Each number is 128 + 24 x the weight over the matrix's rms, rounded and kept within 0 to 255. Layers, rows and columns count from 0. Numbers have three digits each.

# v: layer 4 attention value, 160x160, rms 0.088, rows 112-159, columns 0-79
# o: layer 4 attention output (transposed), 160x160, rms 0.0507, rows 112-159, columns 0-79
# q: layer 4 attention query, 160x160, rms 0.0959, rows 128-159, columns 0-79
# k: layer 4 attention key, 160x160, rms 0.0976, rows 128-159, columns 0-79
# up: layer 4 MLP up, 640x160, rms 0.113, rows 0-1, columns 0-79
# down: layer 4 MLP down (transposed), 640x160, rms 0.105, rows 0, columns 0-79
v112:097114145133109119172103155127105120178174136097164149076122119121108164199160109128088107121120139119112118123114164120125116143154108132117097141125132163161141114105065153156089135102100147142135151116153145130092132158147125142143139145
o112:140138095100148130119135175102079119108054141147114141108133158120087132128112127165108128108122122151114093114156144158098142149122113097143151134169107095159094093136110126166149096128160124168102168123094104165172146137152148125138068117
v113:129119152162103163162114141113121135136088098079115179140166146096126124150141111154122136125127152114071132109099122142117117135134119109118153116131086143165111150146152149118138188130107132140101147160151145122133141125104103128134123108
o113:096130122165133160129100179160089081137090100140165103149126157098107130109157151111134107140115121192127121172130140151137157191116195114123119140158133140130113120141155122162123093157095091123120153094150130155152153104165139128132128147
v114:108107133091127127111128139111180117129158150185133118097079147132113119146136127129121107117154143088120137105155106114110132145136135157116132142109175123151103129136086163130137166111127150151124139151130113186109127166127130070112091124
o114:127143109069113122142109123131119139120182151120110133116148134106144119089135084151130127100168134137115123119110121146160100133117140135149099110170099139130071098122113157160140110102127155147144130159142111152165123135133154128136104121
v115:149171191118124106089101154113130120162092180140101213150130128148103141157143099145109165145157133082163111099138159101132142092126139107109131148130104176143101137119144169094138093120136151164103128156138115130131088114147126138126059101
o115:102123073165178122146161152156154119103203084123160163114105156090109130093100141127148121142133061137148104128119135134087082128098137099153173094085125093144119177082118087147120125120114103110171114112115117134152174127159118113132126125
v116:106152138142133113146130142152138135154175125120151140114098133156116147078190129119100091127116095124160124083142145149122120151108139123134136140135151114086123180169097188124083141132111078156152139095111132148131150161111152103134158114
o116:118138101127123146112124137129170167084123125145123166125116153161108084162089142102106171150103148126085130108116121105148098177188130117117118124127109162127103101145111098159132140096178128128101113161139164098084102106120112114121126115
v117:129140154114125196150158122125117127139141109113153149151125094130119147129108134120130105186067114098095143137119103132122116156098132108143124147074120126105109120087115125129103144170121155081152112128118115121167097133148136149118107174
o117:161130132100133073116130110142115107110087117135112153177135086140109158134153137133121148165171080149150090131106129111142149117151089127138146113099149148173179144127169158127107142178102114116141120129119169136087122148143137123156080114
v118:152127140113127116135108143117099154124102143145173141120141120060134117147082120127105143128116127154068135086144105073132128131153161113141086148137119105156124136156153164123139102133117193173160157129119083129122149113124117153112128162
o118:142088074137134146138116144081135136160132085118090133100151127152119140144176126128143128110113061135150144163098139128138114146135103116119122086112117122126140158113095080101141111173143138140120122074147191140099126136164140091133134153
v119:161178106113121131191084100077145144166116096147141165157133119117128123113112146121150138158133088152111111114122098121133138086130123116112114167107133115128104124144090168146131151130167128147154189131113110079132147126153169130124112142
o119:131079181150127102154163135115122158104141114115123123108099103115078114117122086182102124184137197111118185148126146150179100166137110109135113142116130094079111157126116089145101182131105134151148138095144174134101108139092118140137129122
v120:176103133118133164137120138158182104120174122156122116098117146178106158107086101134160180121145107120118067105079123138106161143097113118123153127137113137103108159150137129143109098126093088105151116162092112140122119128144095133095117146
o120:119110124104125146152135130124102133130125113146086169131152107126101152123120133161139131151126130102147118166125164112097124105170138104148124144156125116100137117117165131116127136082131125110136108116132180125079102117105107107142118109
v121:137121140106118099143133127130161117145093115090132117118149114111099153123143124157178121148122106129122126214121167134144126134125179112133114150152103118093089134117129124141155134115157119126169126101165118100147152139135148157127103130
o121:143131112171105116113120098133071110146161094124088136147113111135130139161129104115167109104152139148169103113149177124150126144137139129119142084123180136139120116120144119156105173105134110146115130122120118124111163129160124146127110133
v122:163101122132103114153102124125117157137140105123112142164119131119128130127151129120174127120179155130096101058136138132119090133096147115124124154120141146146087169142139119137152069125090180158083089140127172104143112156111146133152136149
o122:092134159121143193103131145114113115126132151128148125126184158153128102156089144142110102084137162140164117136125134083119155156109106130134135151060095138059118146156137117124189137163123116104091099098109147097133149145138144144121092105
v123:118153067162137069140089158097124117118146145111115156149144108102143148105149141123163123111154160064139180126156109146108105132180115108134135119134137149132107126133134094096171127158158106120146111114107118129120124125112143135116117134
o123:130120133088118136114124113088153150166145105163124140122109129154132130093128100104111124123139120111085142076119116111123149158107126133065108126145150114132180139105122126101140149136086113167128112144143148125180146148167115115190112065
v124:115139135115117131162101136157117115168135098181135150141126130125150114172142124117140094115116112091113137143111121168139150100089153127144098173121113111142109131133145133111120097153131145140148113200122128192096115139139102114106129128
o124:110129110097132133097142120145147099085170138141114100099127119165113119079142134157149129132168119127150141153114123091161082113148079117112134104134097125107103134162137146130105123107145111113127129105140167082135112132146136143115089144
v125:139123118081107135158099108112110147162144134151152145127162100117117119123102125134130164132168106162165146126109129131092085127111163131117087138108166112178152115123160102155125152146168120119104155121136144096136094117091124131129151130
o125:153140109183139127139124137111133183140123105115206127137117115115142179086142106186137075086101119108115120129157153166135140138130086127152156134094153096114135108155132142095124125111086113116121147137111141165103105106149129135160097131
v126:138129118081161080146154097145146095145127104094135114105100154119117109115112101156145133111102149139122155132115127128132119138123145111176104130141090113129135146141111115120138102150139086177111137122124159110195076174122146120120113128
o126:102140094128103148168155148101117122165145164143111119146152159121140163157133105062157138188131171114128132134097116128121128148152109145114086112111151142077161118090116118125119157130144153074156081140110107184138128102163145159141139114
v127:086107163101112118152103105145109128120113150096114136127141126119129126140126134129128133168098170072111134152084158170115165117101153132130170077132128135093169126111103122062129106160133160109173099163105091135154132078164144105135151116
o127:111095146150076104111107155115147112135164155155130153107118131153103129115103143084109105083127076137142144111179120121088117114146097126071138150095131155082084100160150130130083180146119093121113105151120105092115166119123150162150074164
q128:124166168146130138118138119156159129119127118123167120095142175101137131105123084146120126072128161118134125119155136085140127138157137140138140137139107099098134124172088172116115114121134098133142102135142106159136127144098117151121119127
k128:133152080145106123141124107136153129117166140129095139130128137113118114126107165151139130168165118113138139139139139156156132115121122127129123099112146142144080132133151136136148125119101155106123182118108134113150152132130142083107167105
q129:148129160144144154162135152119130127099139140117132116157134119093099121130130110134104165084110152118130186144158148153117115133128142151166139181134105102131121117159107113126106141096126142116116124120145120124131173129141116158104101131
k129:110124093123144126129111108117144118116119126114163090149118121135141129131158158153125113088143157140144159143115176106074127157169092109144106144139127120105089081137150133105136140129109172152133122118088099161138120137136123101148104174
q130:132142126132108105119140123106124108129148135138135114166133126121142115121120113146120139123084124111133131139150132146130124113150111102169107127157097113138147127132144122105112146154150150100133146101148124143136113138103130094152077113
k130:123127109116131134145091139120121118144154094128143123152123116124131135077115113148180144114112101131142106139088098120121114139134117183144130154135131148160136137143102133116157099122130117134125124123130134173141117104120120142123143134
q131:137118152105111107082108126114152112138135091122140120097128130130159099082122104143147106143143114108127107120084122165142138126117116128087094134123141118108142125113116131115131113114132115182125129127096160140150108115132063162159145156
k131:129136134128120142118113143103095120110147105128135133138133173124135085122155133145131098125116091078154126112124101119100097103106132140136147141102117138130153150106153137136107163108133107099101094147126140152105104076135133121133115141
q132:138128131121126110100143155088176106160136128114077160144139156128131112121127149128155162136137117150109114144116107114100137098067156123149120120103131117109132128162144168129139139140122098177109125146143145136119108084169137147138151146
k132:126121122114120105163112132133114127127107119146124112134139115143105110115150127127140128125146146107125160120118112140144174090127116128133121153140108137128130098159124125126140093124122134115111121112081128138141128146134112128131126114
q133:164109133151134123144130138089156158111155112122142098169085105144136137173149167132105119125137112123137129140101110135104087111118104127137177114161160128141126126118090127134137150159094137123109086102158118153098174093135138114118134137
k133:106116111112084119075127143140055130116109173172173156086118136164115117112138102118151119141165139125106138062140134176134136131150186115098113114145135106110105127093116136106114121126132138147157162143136116093153103161109118155107152120
q134:123146100114108173119101190106136118089134135113101108096128128142153142110131156144150112132062118116106101137084144118114131130118148147091143150090141110131136166099080112123104126128133125136136128139129095099174117130154095143142142187
k134:111089168148116089125108125152124100155112153160113123154156152100135130113106154124102094107152152151158114078121172135102119107068111144116106104133126112127057151115112180121114141100117113095085120119106087115137113134152150134140121106
q135:143131145104102130124141149137124131151176102154153079157110103141118140114165159157087114122156151114111129115166125149151124110114161169180165096146123122124099162101120063115108122171172143127143162098139111127158156116112146152119133137
k135:161162086098109156125121161122075159122108106158128129094097143099192109079104081137075128101159125130113114158110078146097130131104128152116156116129103141142145128105159132121085137119128115112150133154119121151115139149165126195175142153
q136:106127153117124131114103141136127154123100172093156178147146101097093117179131133153132092119100161113130145150097138145105131134077140166109120148148146149126122143139114124096102149119102099164138097115174111106126138104111125159144143157
k136:169147115137126149116153115122106112109110118168117139125125144109141145153141159111142119093125126124148149133161150137117123149144111123135091121135149116137139105146205155126130121118109110131140083121108123145118138126118121113157131145
q137:133148142148136108103111117154099107175171145098107134131132095119139112137146138146150125127126124137138148147147091130151133099110118171136119129122159117103096153118129108110135114152149129147092126113095117063144113122142129099116174094
k137:133131125106089103143136149152143130106098143092116129114123125140137116129120108104136115151144139107078140115146120126138104130138146099155133118119103123151162125112122169115065132097127136102139145098101136175116082115111110139140052150
q138:143109162136132139101110129161121137132144112064149119141129128115132122136103147156160125108137151122153112092162123125162155120137127139102115150099127137127103091152116125132147183118144076174138136146148098111117109173146146154163148130
k138:127173137129113102166161094094172127098160142171101085123104122132130111130112152123150103158175095107110135103143127139171115127116136127127125166142132154147144127112092122142086100103136123111103138130121097140142098121122104142155138145
q139:107103119123135137133153150099103126150131129163123176130139087121149150166130120139116136125109116163139130127115130160106144145141108111111113113144137139117148115118126148112154143140142123134127143102128132144120143133118124084113115122
k139:131088133137127120116110152143158109123146069137124140162141115105172116120117090119146140107094138134094118131150153129109167147162099137131147126151151068124138151140151099106158128116102132064158075119159093126170176147091163113078152151
q140:146096154128108140137138153099118104137126100142111155140121101135129128128099136129178159143123109140110082069124125101098130107133159139116116130121149192148142152109132150107124149139124152123156161133147098117128136134184173112129134136
k140:156085094081168128123129166126149143129137094153109120168125113133145137075147119130148095135109127133087132151165154093084135195123099155106113145156139096128123105107175178063129118149108124106179138113086130101153124152054123106109130127
q141:121115134128121141125110137118151116154123107099179113172123090150105108120108130108130123102135109168154152099152167128093159196067163111140160102124106096132157119168108148106123113119138136152088090147095156141171133108130158126136140130
k141:143096145100131138128159128104141095131146122114113150122108153114108091135129127106149123148134146141143117072146092078134158085136139147102086146140125112124151098092145128130112142121124129170108125178109147120132107123137146142152119152
q142:121116088103106127149147150109100146097148123107095157138152136150138163115109145103108174080100150159110175149064129138093124139115131167121134136127158102118109120169117155120133153106147167149143140103141090111127131138093122117098096139
k142:085119143148156094149079146136111089097130095126141156108163105121092134108124104146143154067123127121133155114121190143154144172108165068148156148152111140160139159127110145121184102126098115170119143099167161100138110161160119151136138155
q143:088104116096108131087143158117129157125159126105096124141124087124112119129130136123104140112123143140118129134097148126140146089112125120091116120123125099101148149136161118160150152139129141117132112151140146129136152120167144117119130063
k143:135085147113077078116118123152133129136132169142102129123156168128101095121129100151131142156148144158125124094134093166163109145119102119142145152135147133118115137112117134118153134139115083116124102132095114141120092138120089144132157159
q144:133094134114100079122107152115086130145128159188083110108136138131116161174124132121105170113118122087120162100139110136122116084146115078141141172123121141121080109153087127119137133095112104086141108150098136140098147135154127106109115110
k144:118182116127129136104124101159101135138133138133106127096143141094149090101138153118138085099112130111105183110129162134091168132121165189190144122104132106099147103140176149108161113117110094140151127092077144135156141136135133114101112119
q145:149123084139120141126108148107133107172123118129095099131137153113139137110176130091162121154167086139112155125165162119155100122144129142168109158110118168109135181111094126112103160170133092140120081161166132122170152148161093140146140150
k145:187125144085135114091100130130133128090104158143181120093132142088165112132145118163120102169095134114111146129126164155110134199125097111166135128120132111114090109112151086111106180117142164155080112138090162119119161154149142149151106057
q146:114148095141148151147155173138124123129118094113108118098110097128145106168139085127108134130123158102126157151119132103087125157119110099096143108117117126108114149138099141148137148118136134121163062179084155110113111140146141124124110162
k146:140135149137126134177111115106096129156132161138144100138204174121112169094123112124140147145143147126122129128127151159107114120161113058121138183102177097107123130119167066107129154126156116113072103177135111105101145140111130120080109096
q147:166130100123117134118130121133087141126155148189151100118077104097146171128106154118134131088132111090132100150129153147133118110161130136130137134097171096164134137159130118095108157156126108146107159149117113155130103142137170154140131145
k147:126125118183148136173171138144134160122145148102154146104094139145134125061140133140110094133107112150132101151132109130122157118113134169128140113097134104091108113122148112128110141154103083149178149147112123137101147156101095149122146155
q148:109095167162089154045115140162100128113130135117108117136143143107154117134133129148118145103166155128123083118138113148127147106149107122137066118143124133118075078137119089143173138115175108178121186137125118121178136130157165084136096164
k148:141134145135158140136084114123139122138143165144141134120092111120122143154130124122111123121153129086070083193186093101126122134111161130116118119147084119114116135105118108112104124087133083081145109119135093054109122143066142111148147132
q149:085120131065113110102137183120116142122128124126149175169145125130095075132122118150141086119116163107141143139177119119131110140169153169140131140145139116097089133166070081143178135098139127122143112090190157163094108136155111136128122142
k149:118106128145150136141101132203125105194128097159116139106120130106164143134146119139139168136115131101104145169132112142129090130102141134115115119096100131122123105088134161150155142121114111159115109097102170095153159097158096163149132117
q150:147110097147132083135109184138120130088174141108137099131160114124138119124125092118111119137152132102096116138155170078144131115092147152156114156138118128107152142137152074139130094135161128107112162086151092095131061145143157113126148109
k150:114123093144132094185123133144139142142128137145108114129102134107127132133144108140119185144145124109112169140171131169112087127090082113086119124144100147173120103161110123082155119150128149141147146157139147136137137149152139145125163147
q151:106130135134173154121122150139139171149158136059121120124079152110115130140086139105102146140141124135116135137112093143081169128098133138136137154133156103144155142125114105149091136116129123154081144167117128131114116132162122142166126149
k151:079149115095170150116132116125126183095109142102152115109150121102127119154087123097122091143125112094151147184125119154123113107122131077122102125084154124102110124094150074107125139105100137112109135084122155089135114149106117171116111149
q152:099085076132152164137125099172138102157123090134095076102106163132140143119107139148110138131131122092066120082136142146165125113163129144172122114107127103121116125165106127095171110125120162106134090130145135120152154109116145157131161128
k152:148117127151127122121139133120144135147137160071122134153103110092095105109119143155111148116152141118170144115135159146124169164099108122124127148130170126131126110148123142154103143114097128167137142126118101117152090131128122112110124100
q153:144110108089087106116096148131132141121087122142140141129115112141146136119123075137156107153143145091120177117129135148087161116094133129136147124187132131105165090113140131115128145113116077104077133154142111108141141132199146071132133118
k153:117166197152105119111123111103116158132132175097159112122137121117178120142086083131112101172144121165103137123130147156135142173087157148156154090133117109126129104114122121121126120133130124142126113118098158088111106130145126092175099136
q154:123133091167146124151150129127120113112115092095124088134120192139139101176158172168150094110110102130130121133106150123100120144139136149110132090139138148139151156142140122142150127131133124139148172090103126139131136124198145144161129169
k154:138070145141119134090148115167136123107150166125162133136147103143106160100139099116114127118138174086135116115126129124161095124120081153148115158138108123099089170149129140138102136141136121117099111149123121115104152147160133147130116105
q155:087080165126119112161139165114137129106109132109127155110111097100078136141120144125130168136159095133078094101122127103109095213141097107161168159118101108141146148081132150141123116123127127155127154144169109098135129127144088154145092109
k155:126095116134123183104137144094151082131139161152107116122155139157144149134112163132158146141136107166146132113110100131139085175150134107091119140097124104087110107133148127076114131122166131193147116094113071190117126080143132149143120130
q156:109099142094204113082113100086135165108121118078133159139130148153097162134096082178146127170145110148084141133133121125109091139104106082159135205091073108103089113131143159144134140166089107143140145103121142137123122084111154151145140162
k156:143097110053144124144159096134132145158135132141081119100100106157123103122102087139138127146171171140108137100126102095106139094123152171161121173084078174161135141172149140119118124151090141143154111118138162096133093118137141143136095121
q157:114104156141148125119170134149112110139162112070144126154089159109084097141119112083101149101138144130144140164160153104172118122187125083133155141148148086172123131107119112107135140135117159104160114150126125098107139071099147073116099137
k157:161145129114166132097074151102119085105120144131099114126132135163132128107137154165158089119127168094126115131099135123157138110142163163099128140095102082122155106139131141129150137165106130115107120107133160081126129164150100179104135121
q158:131072127113097130135103115154148163130123112147138114122093128077122122158074096132139107108115163107133132164165120181114146137142126093133121132129106138127161149117122130100105139130122172138185180141063142149107103121140172094126145151
k158:130140119128178106146121112122145135099134134116104122117115120136167172120179129164164125141127100103116125129125143127133124104138101134168094128095095127132151123105166073104149075122104113131169163143094109165096085147155134102152114127
q159:101107109179087122118147137139090127111120145136130121142123093101138105139160164101143138151127137112110172187152064080111108127163119114141143106148128111135147132086148126092167108129154123138128127133141142128114152100103121134099129109
k159:170152126083097138129143121139161084132147139132132119109118163128166119125149106100149102109115116147133139129155154128143099106150142116115077123103093125136136103164122115098148120162113158123162124134165116082118147108079133141103144126
v128:136175126163130124125117120170122145098089110120133100117110160116125147141059131092101123097131137145109132133155154126129129131109099120162146110131095140138064085128137120124097125103093125153156127175126122145133125149137159124114072122
o128:095113144108112106097128128095132116162136152131136174151109138103122138103112114168118140147165153138100141139131123090086141122116142124127141141120163138135138130130138127128111138138145136131132107145148104127169148095086110097101123113
v129:098101139109145105166129121113133163144083126129144158133137145120082127091144139116128147126144118189145120157128123162125123103142094109104163113121131179123144121126106202092133139131161138121141108124109120127140112133177149114087145108
o129:112115108138117115111165127142152098110130132126148144123120136103145128126120104146122121127138080134164134140132130135126137111132140111154121132110103147079143128132123159162120156119141145142177135130143134101120163112114116093165084124
v130:131136083173150210103060129114093133161118120091078139108104101119148073148137143142136108168125093136105141140112134129131127129132130129114152134113154139156111135145126132157146116124120132132163113113123106160142174119125111138146150151
o130:118132126133106109168092172171138167119132121158129158159130138186124176155134147132128142141119132104122150126092133163104105134115112125112092120118104120112154128154152110132150141107112112110146095123091078115109122110159127135110140150
v131:130088127144140195145153143112140126124123143139092080130117128137122135106103197121129121162119133125099139144106143108139110156122123119093140144130082096161123103151137104126164159082101113143154096125092122153107085091142143153121137153
o131:168140059118161154161157134108159136156096118177114131118114136137104131157108108153135113102097128143080111083109112139146110104110107154081114143138144194158123142173113175121110138153146155107129137086113133117107156136122156125129150129
v132:131111133119086144158103153126118109151138134124112107149134125123134152140132126141101125122141100059106115099123143147081154125121164109144150098128110083098129152130106169083096102108117109130155095119126090131163092181106145138136154113
o132:114141088127143109139150068144118111141129149105122101152095096132141141127128153081136117131108088143154125124146123145125132115168129088118114096126108135161154109106120092114129109157113178099135177108110149112111159094112130118113120143
v133:097151143177131092110155131107123117092135108128121119123120104129156113145108114126104147116113118108132114091150117134123149115159108111137120138134113157160144128126159144137121096124112097139103120154154117113119125144143165170105075122
o133:152155121104177083114119123165137126135144139125090128125126147154121122141142113157142167106115144125121136142118122107102102161113112148095159129099155106127106144144149132134119140072132129092133143113141146146127119141130129147091127132
v134:141162087102128157132172120136136121149115141104127131115138110108145122102161165087139089116127160129143127106085127138112103104119142102120172133134097121148133121143117119108126134138156143084109085103117128114146097135124116165161128126
o134:120149111145123143146120151141123101097116131158131099089148169095136130160124145084160114145143139113117105120140099112146127162140143147114101118126091146096156121087104154103121136094148137114132106135128113136125172117125122149123104121
v135:101122157163102136085124072149154107103151101105097158150124140133090159100113143104105167128146140125093095121161157113104114144119087136111100148093098108114116131122108124144129143145152126105126124158152103129108151119106134154134097180
o135:104138119106142115167153149128173109145086093156144143133121121112122172128194189137102110118112106114135117120144130082166099149127125150112115148132154114102127140104126103106101125104113148071116141117155140137154135130155101144133145135
v136:152127143139156139122107116149107134107143125124106092118153099097160133160164120121163129174118097127100138105110139157125133112158140155166132125143137142091124130153130120145124139118120131117097100096141142124170123136130099087135092127
o136:144145146140148121150135117123097129074107153123126103100133160121086154104170144129112140142112155133147120169119148158137106132112127127123163141129130134123170149134154093153188098129133136096125147109129136116149113133130133115109110123
v137:148157156116124143116108123122156144112129129120151149119065122137139137104145152137139121135118140124140141132112134172146126128137148134139130118138117139118168125128134148142143113144134100144121163136116123137155126122117137142077131159
o137:092122120136136145141093107131150120142102183170116108106149143175168139128157124126116149127124149130120101124126113092142120121109133109104126131091112118093133135108074119137156127120130150170120139126138175114137113158187143167133134142
v138:127121120181151113094146114144101144103100134114084128161135125119120131095147191139152117148118134114146129144129125121135114108143136130110164115143127128150127169144132126106154099106095119108089168103162097176091106083133138152127111163
o138:157128120113145122126129143149128152145145120149119115141098130088122163096107116152125152140147137105133154099097106151147132174060124110105133153079095139143121120124133133149071145096116137096155145105134126108106110144138112098142118113
v139:156111137092100118118155096152201136118135134099091120141114107124123150144103126097124132092099150115088134103160143118117167136109119130122168155127117121148134142160139144150142114130118174147127135120146083122119062173138052155149116109
o139:165118137149087112148146135090094122117142121147148142103135152121150136124147158160100122133110147104165112100111087141114149122141103089105133146097097149110142140063098131057112115074149125117128139118113131120100118128113140094160149085
v140:132113133169096138128128135102125103125159131108117148141128133153118131113143135122126111125096099121145168118151128107124082119129102144122117153121142141117118150118151139135118097130145132093116128115092150097072101134121150138166131135
o140:141112155103134116127140102108162075104100117143159137166143129126148141135122155106131115172111118126147086139103124133156147123138110124077117112135125138113143154118128180126162117115109114148170131148147139150112167110128127122141155096
v141:140140122183154127179111131143121106150174082148125138100143104139092124171130192139104134103123121110108133100111140140121107117099111121135139162140129146125166143146123122116151136124103136141120160142135120123148109158119133183140157114
o141:153114119099156130124154110097127108090123137122122147127104126146126110132137102107126099127119118148163109155140119149127125141119157149077152094128121109160104137113119095136133122139138110129125084137095156089110147146143130060127140143
v142:115105143117163101130107080140116116134165113159117082108125132135131151140097099121126114118154143114088147102088135146118116112102131119134091161162115137122125129159165130137137126083156090141140146115123120140166125120100164153159100135
o142:122134112172141144158159130094148153098114156161158145131116118135134119104135153109116125165116130169148163165124131099122108125118118147101141094135153142130160133106120156156152106138106144120117117126164152114149143109106145103123131156
v143:097131127096101141153148103164128099116130145133155104083145132092103128104129103108113122136137127113119095120125107145154148120149113115115103140129094121101144113106118138131129143105104123114141141127168158126160117120117105138125142120
o143:134129136143150124159130117094113132142147112142150147136158117114156127108116124077070132138127121086129134086102177114147118133101142136180154109158120153181123148118138089117140112123189129090093132107121154145105128079147122144171116127
v144:145090134132128140115131140131150107082146111120129136133132137117152123118136114091154164164138156114132181122140113106097133128088122116135086100154098107125130118161157122147184142123138105111125099124112121116096128138115113162119131162
o144:118151111128156134138160156086116161136128130090096085108108125108111165144136129175110133174129135143131110114134110104142129118128106165111147165096138111116136148118132131089104140120134094147132150166144142135133120145111134118106130123
v145:082122119124103143126161116123167145102149154112128145127109110134109106133122150092168133104133130140133088103123135118114144132124124105163116116091160116156130119117131152128114105120120100167119100132198132137126130123158143120138112126
o145:143118105132124120131119133140112108166142114153144123091124150144141117156102103135121122088132125113141155112147154125148136134132113157124145134141105126136134164132139111116141134157127170116165138131089117152161117156064107154140114135
v146:119119151131144151140142130172131136129101137178098169118126091117143131090143130114103097116156142134148103132132102147143150157112096108127087157096111148112162118164144114129147139135161134126103155096146162165147188105091091110160110132
o146:096122124125163147168116125171146148133114134067183147117141113096152124153128085127104156140134111089133130141133110156126110172151133139110108091124094175145119100112140139112137120114155101086118106119122120119126087107141109167141127162
v147:145106116132131131130163132123131155161081099085121147137147122147139112135099130173120117108094133129103128094155127130124172130115122146164096082161100115119128122131120139113128087157104108110129123133142149093149107117139162142121176178
o147:109130098082089158119084103151097152123118129171107112091161149148157153168131146129108129113162129138119141148128099090155138127142124136085101140162108152079116157101152109148156114134112155118128145117140135111145131130131119136112130116
v148:101152100140116133173134097114117108159162121129186123172099106123117060124104148081092124122170105124153103156118134154162141141111130130080132169107143108158102117105099150103117100134115132081121131168093103122122111114125101121102092105
o148:085128136106161113119111091162156111140146124123118141133106120125100155176142110120133118091141116090154102144158131128079108143143157098101125109116076123087152133094122117121107169135116108140124156120151178155140146088143161191137149120
v149:128105113121155155122139130127133112115149105163117118140118121127078134147101170140131153139130062123147107149150138130159096148107096129139083181139107124112141066134158119146093134138140134149159106088079100111143092124134124159183149118
o149:127117144104104127131118082087126145143114120135120126119099125125130140187127134190182123117132116191123122148129125125138123118119093140071113131146163147079127153129142141127102131132158094095129095107102149111118142131146146130124143167
v150:117166120134154132162119154148120151173152109116112065142047181124147143132120099135129123117114145124135129138139119094163134118100162146136127132127129116171127141134113092123162133128096127151102126165152109183144123140119109110125099141
o150:115113119139100159177147112101166142106121126121136143089138145098116102132112113111115168108105173114139138113142121118093138170137127124167137184128121136126099160121144067092145146135156135122143132105104110131138107128172117136119122127
v151:108103152107096109158086151119086107130124149155104113143081084101082149140156121104136098121121103127143136148124098142166142134111138107099117164095140172148121124126132145143134144122118152133135122112143132148123103126139140118139151136
o151:154119137168120147172155112119098149175169112087158115120134114132143106127137115141102162126122152092082144142176124147110125127112130144120141142110125134141128155143137127126125116170096088133123102125104164113082124149144113122136135128
v152:141136124123166111088092124140110134137133150140112115117069133144151113130081113107173086147115161136149135145135128154152082163152125123160120086138134126107075113148105161136175134160101137106109097180169130154095140149079109176102126114
o152:157073121181104140173132137133155167116161113122119140094129112129080156150132132143132163118152104114140160088122131092127134142180097162133127161135114125153126122144134121120134129108104138143152108134112143130138107176135111109187111125
v153:143159143097110116106131155107103157142092125118117133162113137108145104107114137120106113140161152131153130121124128137133110129153115085129150115141089104183177131091117127131115107138080126137077119140110143132117114087115139079120183117
o153:130117106111144130099107091122156105123146135097104110168122128134136150156105111137126112115157178140151097147137167105140131144113120086151110180127131198154139138136122104118103146117145121161166190115124101155132140107148150122178137176
v154:092117161137113118084098148124199122106125113112135136114162157152097155113125146154113120144125113130132122165137082086112088124140138156104118112142162102127163148123168125115132155113126106080165136092126107115163129158154114098092132145
o154:150132135127155137120148114116129106107107122155101097174108118148143124118147155121102168097151131125128114132138112099191137124139147110157134125073115147156079121141110171122182140120143126136115136105121136172110107127142136156129142134
v155:110136131135114156119151089114111158146151140129123114108097120121111117147120169139092114158127130144099098124110108127116099159139121099140130106145137119142119116101134132145126169103150084129124098110108119128142100110146136105168117166
o155:154116102116187126124121138097142101142129121134097088140109145148146153116088147120103134109149117120127117135142151129155123131100140141111129148121146148123100145132105128171177153150136137118162092111124127119139108130133147121127158130
v156:095135143129107133119135105145146110142126096158146168136102106111120106113126116144117076092099087172103151133137121146148135108162140166139172122160120138129142122145113089106125136144135162103151134116097162097156142095098154113163147079
o156:136152107134129137168067155170106112140112140078112140129100119129118103162147163146144103084115134123085108129163132108110141160083178152130088122115088142119132105107121128164134083151133112134153157121138116112148164098147130093103095132
v157:152134141138154102136122114122121089131149101154118158083149088154117119123054144128119063158151123138110154124143137097113147137106124132160128121157125100108116145127135129143093128108112178161164169115121112102189140077148129118135149134
o157:142108088137138153134088114152080114127146126156127098141143118140136127140153088157118098106126097119155146138146104143140124116174105099100103131158116155132120082115164103126125122127102111134121164110134151115117129147104182111137154171
v158:136107119106143134181136102172141083097103145118118114118104127158095089098120120167115153097157132162099104115096103113189153175129126157158135142129076163142137108140135126087141106115151059147141099165152150109129101131162081117129134164
o158:155100109119120162147153145126099132120136125142131127088184098177139092154131128114138100156152123087137116153115132139114141077141134121125154120155149123088101096113116138120092125180180169090092121113120107129124148110130102092185117112
v159:116133203101134138116141151092121095152105143100157154136152113094144176164115083132154131142138135131101119052085133137111138127146121162102106108128132117103138100131141151113133123127105131142145123129120106143153135165129143143146084157
o159:140127144178123118113154093131130141100122151125114119128103100125158099113126188132123134111130134102134152136107154143164114156166133103130107076113127150149150143165164146135177107128132140136106143135138128111096114143112096155106116143
up0:150110116119134179127181106124068128144109088138192156109116108102146155123142136129124117127154175141143134107124073156104134142123144167156144160130103111093121056153075121115101133130189120104150116144083075123098106077202171135116112117
down0:103136189125075155128130142153151142134098106128168139111145138109152153125162142144121114124151142150096136124114149098118092110125156154124142163113126110168137091128156093134121096140086087126149137076107124131166141134115095089130149110
up1:131150130130139126121107102120159118125125081145189157109071104163161117140113142092178141172194125098126075152145125137105116169095134157142139156101126136123149147171134134176149125176188123155161151169117112099109141140139157141126115119